python train.py --n_layer=9 --d_model=256 --n_head=8 --n_kv_head=8 --head_dim=64 --d_mlp=1024 --vocab_size=2048 --activation="gelu" --norm="layernorm" --norm_place="pre" --norm_eps=1e-05 --positions="rope" --rope_base=1020.0 --rope_fraction=0.5 --qk_norm=true --attn_scale=0.125 --bias="none" --tie_embeddings="early" --parallel_block=false --extras=["attention sinks", "value embeddings", "hashed n-gram embeddings", "weighted sums over earlier layers", "capped logits"] --init="normal" --init_std_qkv=0.0383 --init_std_o=0.0 --init_std_up=0.0383 --init_std_down=0.0 --optimizer="adamw" --lr=0.00203 --beta1=0.9 --beta2=0.99 --weight_decay=0.14 --lr_head=0.0179 --grad_clip=0.5 --warmup_steps=583 --schedule="wsd" --decay_fraction=0.739 --decay_shape="linear" --final_lr_fraction=0.0 --batch_tokens=[32768, 65536, 98304] --seq_len=1024 --doc_mask=true --train_tokens=462900000 --steps=7130 --dataset="wikipedia_en"
Each number is 128 + 24 x the weight over its row's rms, rounded and kept within 0 to 255. Layers, rows and columns count from 0. Numbers have three digits each. The size before them is the row's rms in percent of the matrix's.

# down: layer 3 MLP down (transposed), 1024x256, rms 0.0969, rows 357-367, columns 128-255
# up: layer 3 MLP up, 1024x256, rms 0.0994, rows 358-367, columns 128-255
down357 096:108119092103112108126148157102171104093163128092138128140139135138124095124091152127154100124170112133165135119121113075143171132152129156144097089148116148146170105181173142117142141168147079126098108167171107127139110112184151113124120132136181095130125138100130095157130151119110135109129130139097130178116139148170147136095170138093134153114162169122122129145055168149143145146127
up358 106:151124141154156145148124107144167164141129130110125136108153110145151159112147104107141087144131146079142112160124117163118120089077159133137159120155115073131137180139139122108102139109121116126141070137165157122127107075162141154109139142142125121175152130132131127168164120153143113149171109108144134172142111095142123118129126110170139145109143068140095123158140139096095138084138
down358 105:141176123132136104119137118141110121193120081154145135162144121121093139119091119110138132119169107074102134085135123138113119121130124123158154107171164105145124156129166123134096161138116130129138121111116155134169085127133137170116137144086126178141156135080167132114143100125097139138112107128134115085129130119109144102122156131167135112135067115083146124138152113116170114152128
up359 100:126149126060114119134109123105122140130129105111138140084124128141146141150100120089158081169097135157151170098158117165073130134136187156143149106155112132106168103157112133157127138141078109146124106080143127137092118108121158152131096127122125132167144109138148112127101096104186089117131131132146142146108174147162131160141085130171106107136135108122114080170142130111154102111130
down359 096:141109116137145148154112121118077111120163080143112147153147154122122123100136130145110136124080132104098159105139103155128120173168129110221129141143123141085179141129135106098092111090139134077078120120145173120143124141127146103141120084157147133124127126134162152131134126141134118135111114126137164120127118158114135088099103115108106144077139142141080128121180100140141151090122
up360 105:168128122123075105120154123125138145134119110147078108138157132076103082153109100130175087168122136116135139102115190147128091086126161120129104165120123098141132104151135104131119123146148178133099110106129139152109155125191159114151129112119127145131148118117137146125137098118090121096133091144121127143136111126163117119133120189116065123099096118091123107090140121110128120091141
down360 106:152086117111112117126141128098162142117149097092136149091171127137116112122125136101106151182165159139102146111126179140141131128133149091134129133111130097133102139131174143088160129108155141156140114116153152097130129145126151121152149166161153062117162157098138110152137146119136090147134126116160108127099130156152101061108126141094110121125159155177139072164128130187132128127130
up361 099:147103090093144124101176161113131119146098149152116101088174101118143185136160146141151106132156115164150137123083148139117124149089127161125140198112150123104170117157140163135120138110123110104142153085095083114094103129130151127173101100109119112073101133117114135145129142104141053124150096142132130109110123125145152137112093118137181161166099129123143128118134110083116166138094
down361 096:103106098113102075106180109130110111137098152162124123093171124124118079161107130171099119133126115130110095115134158118123106134122172121180135126108135130132157138089133084121173111147121175085163149097150137096108154144148110108110133103139116116082172141151149122155122112122170113090143146150136137104125114120132142124141101103106126152151092138122171127139112107138106116127123
up362 098:156158144133098116130135130090117174134125174125113071085152129125126180148117154145150145128172094139146128127126129102098133126138137143136126107164109128123136103142114148106115156112127132154098117087119144148115117136102107095136135149079090123123144144170099120171162104088181119098138136107113141110140118100150111136122092129117112113114121121124122143142147123123101118130112
down362 097:141137121091117150125092079130097150121137119109110075141148116169096105126165113123070136117116133095149189133131120128127115124170116140189096136100123145117146150129175083110142128144115099135118120140151121166171129129091155148129134103135106137160146148121158159155143138075144096136141107104142155132121131154131124143129110110133098117122085098109129076158101116093171123113132
up363 098:133097095120110107126087131142133137153107118118126168075129086142120115133118163129147086162128147179091147099105118160125112166140144144097152135132099128140133155146152159138149125143130148116138139123160093126120127097118144128099139152144134124097150140155111106133113151135147152120112166088102106158104152145159106136134074122164119144119138126114117170123138167139178129043120
down363 104:130110105107133119168130146131139108118153151135101156134133150094148154124115175133121081099088114152140144138119124119107126136117108156122118144133139119119178164094124149119101122116127123059104136127169130130142118101141096130109176120134125127127138129116118153090112122134187124136132137093128136087122129110167145120160065145116140147114146092126103158150115117115163143149134
up364 098:161117130129135129133101106136147108124118119131146089109151137090131138115115136130132101141154128127083141119052123155125090109134146106121128148172131122144116136118131109130139169118088132160157141095117116149078134151105150142127125131116144152178159057101122138167145162124149098099140119115142132120148109104125114071125117182108103128130140105179097144151112118121147160094124
down364 096:119128102110143128140158138103146093121083124149126146104111142136102141119120137126157133143168113108076139093106124114162127102146099099144142144118162142130151160192112112119130132146185071113092114148131146111095123108112162139122119122143126092117143126153108138110147133123147128123154159178164091134141148125123062178096173133109108124129125131147098120126129145128126154120126
up365 094:155127138107108146112119102151208124106102074083098171109136126100154171089183112078157108119141132111100135101112102171131119171111138138112144103133145102133126125130113177155134113120096126149163124125109098154121131135117106130111139151106129106169142141183103073129137130065120093138120120095191144118069125075129151129135138130125125134125134124126138153150155100120095133131084
down365 105:154163132151091134103148088099120079129137105120131133172149156109145106146106152132082078139097154137140073167130097130134143107120092166119129152117084114124101101150130139142109145130144137122130109127142086109118114077169172110116157154115145133170125112088116142146130124175128128116090117129106123139125130163162156139113124120136147145156144116127152109113128157114138157050172
up366 107:155119138108107134169212145148107172136122110143108134103126103094151105134148118101149090107095151134147101204121142104092132178090104118126119109102141157112110109118087135141108137120100117142142091136127122105155143111143146138123110117114099120112088133125130100129111151148141136141102141126150137099140135128173131143123121107118121114182069127119153134098138186160137115106100
down366 113:133129149140109067174149115136133146147135109162114141119072131133161085175132125143151159096091189102139138128172142149117106169128115098123120129117134156155094097133143130101170159120084122124120097132134101122141166110162112130130108104154109117127124125109131135122114147171140152140111135196104135119103093149111134120129153134082157147127139113161164125121122146148161127148083
up367 097:135136147119105138102113100152125144117109160157124130101089137110127103117137120133135077138138124104130108091159099160109148188125137172131119162086125124174145112154114140143150141125115108106084133114091144154133112137164097098104145113158142113126163141163132112143098118130156084098135186139131174158103114111164121099100112121111137137088116089103123148121163156149107139136134
down367 099:144136162123090158142151089115130113103153129086115097135174112144164092123103107137119077107120139102111140128120149133159144118113110144180117117177141129154129111142149107161148122109126161138112117097130145126067151133126142101148092186156151134143152125118124170101170091144140140097116124130125128156085131180109097140124148133125144124118095141121107095122105147157141139133111